Weights of a small GPT-style language model, trained from scratch on English Wikipedia: 9783 steps.
Each number is 500 + 50 x the weight over its row's rms, rounded and kept within 0 to 999. Layers, rows and columns count from 0. Numbers have three digits each. The size before them is the row's rms in percent of the matrix's.

# v: layer 2 attention value, 768x768, rms 0.0363, rows 227-251, columns 0-127
# o: layer 2 attention output (transposed), 768x768, rms 0.0821, rows 227-250, columns 0-127
v227 115:464524494455485483513530502479559438432556476502566565416474505575544485600593576510526449433516469543474476531485522554447473593397477438436478464591510375588524441483471527504463537473521439461468502408517610527483453394497516504470453432572444504471598470504390435426491491408396412516500548463556369429407578404502500466554458535491500548396519477459415412463594514578635465461529
o227 128:563536562483596542537432496558472579527510425490376447475593556425560434518429430457477391475547490480522486513438539496489524436537484505522477524600539546508582531500538557433489598572481496510552472539504452430429468469463429506474509518494511390476412490482469532535482534513530511568460469474504538465553512419452605532484446532414441497549428487475457545486533558433485537450495
v228 112:482540562474521453519482552506520569497494448486532545512498470417499498440462475500520532463525488518534553664452550464543505477601446529546529481499517605507559394479561475500498503495545534422454548542480540458437443515583535510509523530437528550526414457449424520479504520426442529526487550522447503448484449526508462670526558511578591545484429475603464506545559524538568478569438
o228 120:532533462519373497536516512589542468485502534493464488533527577573451520438486500539532441482447484463433527430502439473437564460478542440503506530501543547478510549534428477520493445569532440492498471435501514554544506487469476598492493546529554442504464480448503532475512427527582460491478535477387604432499597550592515416567572519451451547644480496477468511519454456563492462404525
v229 109:504502477478509474581527510508447484558476488433507534588457441510494459505511486542403429470455492567468538548509580454556491475440582423474484479505501453410515418465509528465474474601453473466504458486466404569490393429574445461476445616500537578478511490591550526403583431391528571401564527531500442435600565516489504496549441526459498488579464539549450553493467461520484379539589
o229 122:506514373503505524498465437613515548489445481412505460457493512499489491579478483468486512518620476466536423449479459463500450455442476518546547359517561573533484410554481528433536554520444566467451619479554550541406503537401531487549472457557553508525497541458543547538521503530468512421493586612434493558494516548427531423506490530515565514577533428485490477445472524503563496510526
v230 112:553518510506558349527487502462506525461490512515531525502476536548523478577477559437554415539536482415480565528470489568523511495470519552521410520514559527418546479477503396467502533429615427490459474454423531513436488546471546518508477411507496643564422498529522537528564432515460442555426532553525462516548418424515525548485566488629532576621535551463549430472498533499412585567566
o230 124:487481452520461549536476555526447513514475498581493488470548576456545442527452457470457501442485536548534449506433461586434542508460480513487570425468520472532380552546549478551391467447429547430567468564541535419548460537523510568553540577520481457470410513502475546465303571541525477504552507388440481437406481477529563516517417554459498464482489455468533431426479489541461525419478
v231 108:376468548449497517408461486448471417483523531509473465505518559551560446550523511364467508539533500546495534511518504471421456580550568560486446471495474538460433384438443525547541512564533503456428587529512505545571580414493549525449581465466477411481443549476423463515487444607465567493477564605498533464561515539505529427516454504550536466503405390539508401520517522502384420490490
o231 120:567495522401488572432487399499479551476485441506531489522594535458418412570497544537496482546453390462525524496499447633530347442507485465504491563411454510494581558443488521373540535507496508588550479497541494603473494581521409546494521445453434526531502530512441510508444460487459532548523516497449440480463546506462540494544499556403496406494519540418456467519430564545589564503506
v232 113:435538503455446532509603481457497567508517547571567443488590476529466496457483533548437456518419461599471524472511479494449434530448496488460489572518527534419551474478459452462543545532480467536505443524534407448499615435498530436497487490498483478535485487515471525433519439481576594491439562552452415513353482489514520448569546549546507535497524476562441424523484439484562418524411
o232 129:454504543495469436573474500455566522465517417435426503494434510514512540452506534572558544644494485455478482425488506525527535475501476480542551525464545541459546536577544571506502444529495547515435581472438488544500422478538530570510501483454508500480461530547483409517534533502547511436414489463568543454578530487561465515538578512403534473477449495521462508410456463568502561520547
v233 108:502567536443478518509460630439485369560542477454457456525568538395413458493524501538459512396489511542571509387543513447469500454534388503523625520558572502470520421546447500540515508516422510453543568506517567442558448477461517488517499491486647484500470572524458485521509479478560528468490587530544472457432551479474454504498400506539421412436491434445510496547448491503516585520421
o233 121:475453474554514542476505474478575505536474464496546442444436533538547395504525464462434454465572483531433536581500401461555527448559386408520469523571508532476466493501579398535496480443446489538481504505494559510544513547426495514492545611538371479472512518558423565487556492492557384551346536487518440524529541547493526407443543499460510544418595599461461567452489488420520459523494
v234 111:435471530505450534475533437433484489539464552481482493449503564533419443460505451514502499551546494476442464434524522514600527514589494338576468512495434561528518508407510436519478509540477507520487487468508519467471472487481479566547513536503566483467536530423691454512480511561443475464536559436539561451495497403488531554552546502448454485514445578509518659463357569459449540449570
o234 126:518468519556485521485597532432461532494478525499549479541507494494630560549456470507508516500552582449608523515593437553461433418451484479521510438534414451502540633444505474465521623488571498483628573421528493414489529483495549540526484524493488492552507467437457533478431507507503418544488507565527415470524472459486478550465591496421525525487474446540555457570547470387553440437524
v235 109:534492491588445513550493503466461407481562532495599525547409522544465515533516542515522517515455512597493544544488504560413576525479506479478474578511489604475410524498491499440480432426547519521480527499517571630475565499591540490518531449462474543541518506505578566470568477545600639451486572549487571448497417457492415607495483538436549393537603472492515464493490487564542570414502
o235 124:397572560463489549458563455486427573500514568498487477478511562513598380444509539508571497514480509456592499452538490551516450541460497448523524548409443470460506542484511537517473580502493547517530451525512526484433553532492521517535533537460473436444506508528450404528510469492374390569474456536546393524509542409466524479446428530481535589597545494497533560433608480454521489535453
v236 112:505420529509512538505445530519532439527464482537585419486448502471487497578508468497438577530517526454375466573475574456506407448554523440470411559475566429514507529463438486509455425576454455530448478462499504464496416483467572490502639512530618460475590504492500519534514514540488540515439511544513487549446509579535480518428513503509426585512465553417473552398480555522499429550529
o236 124:427528566503379459542491525530508487538580486491538456507473444461486476514563593547494469376482509546501500518509473441552461579455509522420542439482530471532513506439551534498465456413511553474508516624402498484525544538550466576422485556396479490469544498519443495391493485440614515457497478457542465535499506455408573445489520465417585550512464550490429460512457456593545493468450
v237 108:441513505518568495491585545486526487521456473503492459437508636441509501497535336566429455453546488459566498539468537560454472455514484504471481482434435544520475517408503537467496578544565443479430468528443512461458435573554403484494471503484446495510468538460448531471483520480589377528477480496460437443451500530494470549527509509482487514555486434508401553490454498548410524501602
o237 120:496523531562573456525469490565431469493516564419476510560533498531564569411405538473519425470530485515459561436459492448550511552555538532392490601533528573515449411519536489515568548452536413510571461495526460546494526433531550577505482389605486486595471495463494445508487446510432443344571612530542467488511474502474554463566438545490530521535467507507461456486590543475547482451536
v238 111:391467523464546468496454525559510539463473506491428517379437417377526480448519447447519553505468465634466467484472512507507512486506536551514542534594600516554512554524482490486511554515458504470474619508438573405468509484458498488426490577433488574515409521574525495526559452464496512474511503493562482516526578590564418464441500462527485532402534448480560491452535490524518587479621
o238 120:590539526539582535482593507534545545423447547561556515494540444495479431445496472539473484460419527419492513525522496543544500423590428437505475483459471474455516461485568486553483510457505463621599420483466477503548488559533541494487521447577524452523495371484555557535401423436473486408525477455588515543424459400465580507529528543476458496501537529539542433480484506482526380489410
v239 110:479539509565504551522480578470472440489525506467537465566542462484491545493543492563499524460560501503528424502456525501440485550627519511425503527536457546492565509529472526508452476590532472481548452599543464459530587433516495521511457565427498540505524447574525505556464512501515565480482544573522456533537528501507512592517562543435498457405564445482520571488656534522398550427498
o239 129:545508474424501462466509513536524483502468457490492523552497525508460486500540482515512482534495522441455501491502576497554497423504560603577451495553544515620432516451524425486456564543514487491470511436520476437536416493451529672508582501505508404484518517425441431565429475567470444531559466538502601583476481528542445570530455456510556489508470434447444365561523458477472470564555
v240 113:418532443492530512512555479453515459495504503453459459438573546531458514391485529478436587468464470591481517389393470427460450461493519545434561553526554451480496492498456457506567490526597558544527510545506587557507511492391520514572528535489476511499502512468501413471526575489469531484489465495486513492589493532510565483524582510415522502564425407536576502593442426633473495585540
o240 127:484527511621422499444492592452545470496540516409493434602535479483528371528563517538564440594526422457521471527450457529437558431472539450529532551433510439514523465594521455546454437526502520508522576561481469519409508484563544536549465502464504471500480472497527476505561434462499554547447396554479475616516433441526514471440532504510521505475518524490586539524531516485506533484517
v241 112:480535537514477496522484492458533547491541509513490510514565411516405453518474556432431493428545448454444392465531494542497559542518494511527515517503445528481449478487491448416462490478581395477502442497434501489461543534546536425501458429467455550472517515455546510430455558610567312437490488451539462549565453456511539557480440501420550540531489488523490445318421543454548507568497
o241 126:520484464523575545405549499523593514473469508531529647471495535483526488450538464471504502582560603474527633560462480476432395441567500439491528436539504510521456515481481534507424528448487465547531472507477577502557517555527424336517640442518557463517347454503454526479501442494472570461449554537411446500438511432572487495525470384493519409493486433484501545480476493431442573442518
v242 111:545536506549518590469541402581516527480499455472585498483401479499502504499551419552507477459487526470513526427378476408491478509496470475485450632478431610405536548452469545545433475560441401556486473518479581487600512435492512457522522477496508597464529485544486566494434480527484474566543597563533526502466527535513595500535578460480495494425509423582609541558504492500488395490544
o242 125:491464554507568442537468560483499503538570458471545448466561478466446432475441535539447451461617540450453466559437542524425474526522481430446544475461515547474560476532485585441467454472430560329503468533525482554435423513499519540474429592536471425498482427536530520548531465490492479495489448415406425510483481476486472478520530486519382433496529532485511507629499477495595436507528
v243 114:512510452547503579467508532505496447522475546434529488449397446455485497463488500485536507539532485511525442554426450505568467481368364459562531454564615445554506458447457499553525480467521476492482514504534504535501494457479495599515520568484591508416516559544598488508492552469499465552564526499500620538531516494482464494507564530515503526512467451591494463553401572442524471426501
o243 128:512489450502434516432643517608467559534554482561483582585493467591490599508526415529445437474490540476616486407546493472568537439530424470477514616463594647584571455433445470479513489554476546493474510430545529498516549510494553524439491464444541532507500353470539466445659499513427439540522515523502492496480460584491443527515597440569481501422534464420450560529450460520569461500512
v244 113:517466472521534505448491557477512524454516509539398375535447693545494466430473508587381461493483559488538514554455577420536498441492511490457547514438517493478560480576522378497520584477570562542416447439496470550458515424528469506500455522482457466485549527508558427513490532452517459462565487461500571419456488418515449418457432518414508461644560504622556552485450556486421549535512
o244 129:503513504442476526465508487622529508576477450489488443556426482478560540462515487454510568543490507382471505485559475557545469524583481452517537521465466534455424510470478522433519551494545515457523560466482405433424471541406456498638520491506445540531433576498543526521492447473539467469459466512547514437460514494493455536516485474543480576482524499519443537484569529606569511494470
v245 110:448482583566507577485519459544492537524537499502412525401466487603409471438504535498550484541498491383496651507464504554481482466586593465531551537540534496523488507488479558417494513493450556508493508463545483557553514497498522441452496538500561434511465570516501480544486530384515463448406468445418482452506513533499485436466470463457534410524679435470468588509474444472443534572481
o245 124:544529476433543438517462603477550546426483510477454480496462422499518508507534447443421517467510472483520426495570457497540451533384527505554554513505501557410519585509511572513504545490414546548481471547515456365557514474533490534434569569520488411429536462494550472530484443429528494530597505422444484547465574610537496504476478542478506482382445505566561516540435521524469464466528
v246 110:563489576485535507459460526460545480526509485503620433413420532530482377526607449459539439526387522515434552517455535519562521518475571503441552484472476487493420400571522544514551429565483623514483576510469565506540463432487548432579495529538394508472478453539553497455466546533531522420431471484469529502569484497469405453404555508505499511483463498459386425405507456483480539573491
o246 129:449472456542499519440535474538485549479492584438478505623574544469529476467452435436432576471507597423528466502428607462482485574453502480519482471511543524464596541476479531520583521451566461546468522453369449380517453553497507498521447414433586538495422548595484564443571428396529437495487461546550514345477437498471527489501539454439507591496487521515446492496497591578599512453559
v247 111:490506515492515480519492582503548467504501521541468537446527452533417313437469489458466456540483460458591492515519552404535451424473446524480476461444517520455508525481509513476528524427476443562532459487575503513496462501507584478513514548510594467483498508462470487578527463452457553496428540447488524428467473464473488550446465459433533516398470598464492553509491561511379577436485
o247 125:489451566439515504561494465494539459488537429603502595463490522502522540542584564504437411507502508455419555594501446520408557496432537456532547570479516492504471519525463452479568495577536606446467516614628489581465478437532444533511401595465504458467517588550566418444547464455540481476515502502538477524521636453552475498491567483567476483570589433540495432527460413471519521552458
v248 108:579502570446531540583541516551518475465499500536456429465485532540470518514488409627504476497495456465494419383528444553507517427405560431591452547450502579570587501495549493503569509520499418533466597466558517551506507572476494407543490479474478487561574398456406461521448526440555511395476484427536535513494485351510542504539523466494521512538423553480575646537360459490467456479515
o248 122:520518459571491447512543445485494504502505493533452464525535478604487561531447549444478586514489544509503568453520559496418558483486492486492468537468478501567474466480552465487479540523496540491514483468513475494483484547492506502397535473474436529480530539401554424490493521553425514500450491644642442510407524482565508547408478520416492441538523597557488478510500461533563534559441
v249 113:469454522523504462454522484479506486500505512501474468475540578471467549469562505511407436485450467496439527457604454546500483499487440492479492416465400565461487465572464543582468451541556462468515487489463480508528465598494493440560515522524503423504325495599599483427496466445516443522453429517573391479455496509524559429472514519555525497547584449482529465508505483431503453476562
o249 128:563548457448538488466507493508546554492521465463342520517420527541378507537473530520545565447540587540558481439431510452556486505562517552549581479489510509482577482487451507469567551442493443491459578471434484469443529496552492563493609558466595488514550476490523500545521544498522416569559493556486504438534434502540493532506501530539477573484509571537534517443583504500480471572373
v250 107:389642379439469505441542517574470557487547551515493518540536537497448473499565365514477544500502489455393484471552573513482442459505548468508542545572529523534466480522475472375555513483514478470548451382533472489474497490479443522459544530427455491565498484579564528485538473534476497458472539464500529388537574446464572598476471497544464421503559520476409475552428434495473511547509
o250 120:537489585451498469440458447451481536492516359517463563510533504539522457418480549490496424507557567503490572498484419514476497463407514481505495459466538392572482578504552515506363569536516468550425477484483672507476521440520443506534601489623560477495467450476511505540591477530508466576593563486548484543524512382534485397537549491500392537540473519550498561574500477480385482406568
v251 116:503453458487563494460485587493473500480532483453465486485468452431526510423545499443560486511437510504481531581508524493603449498501496506472456450432513407456499537603537515547475384454558544529532532454551649455446594540545456534496449572546398484495469629480482559542553433562494438444512538519455439505523539546506492507544437446490532482489483484576436580520579468504539438434506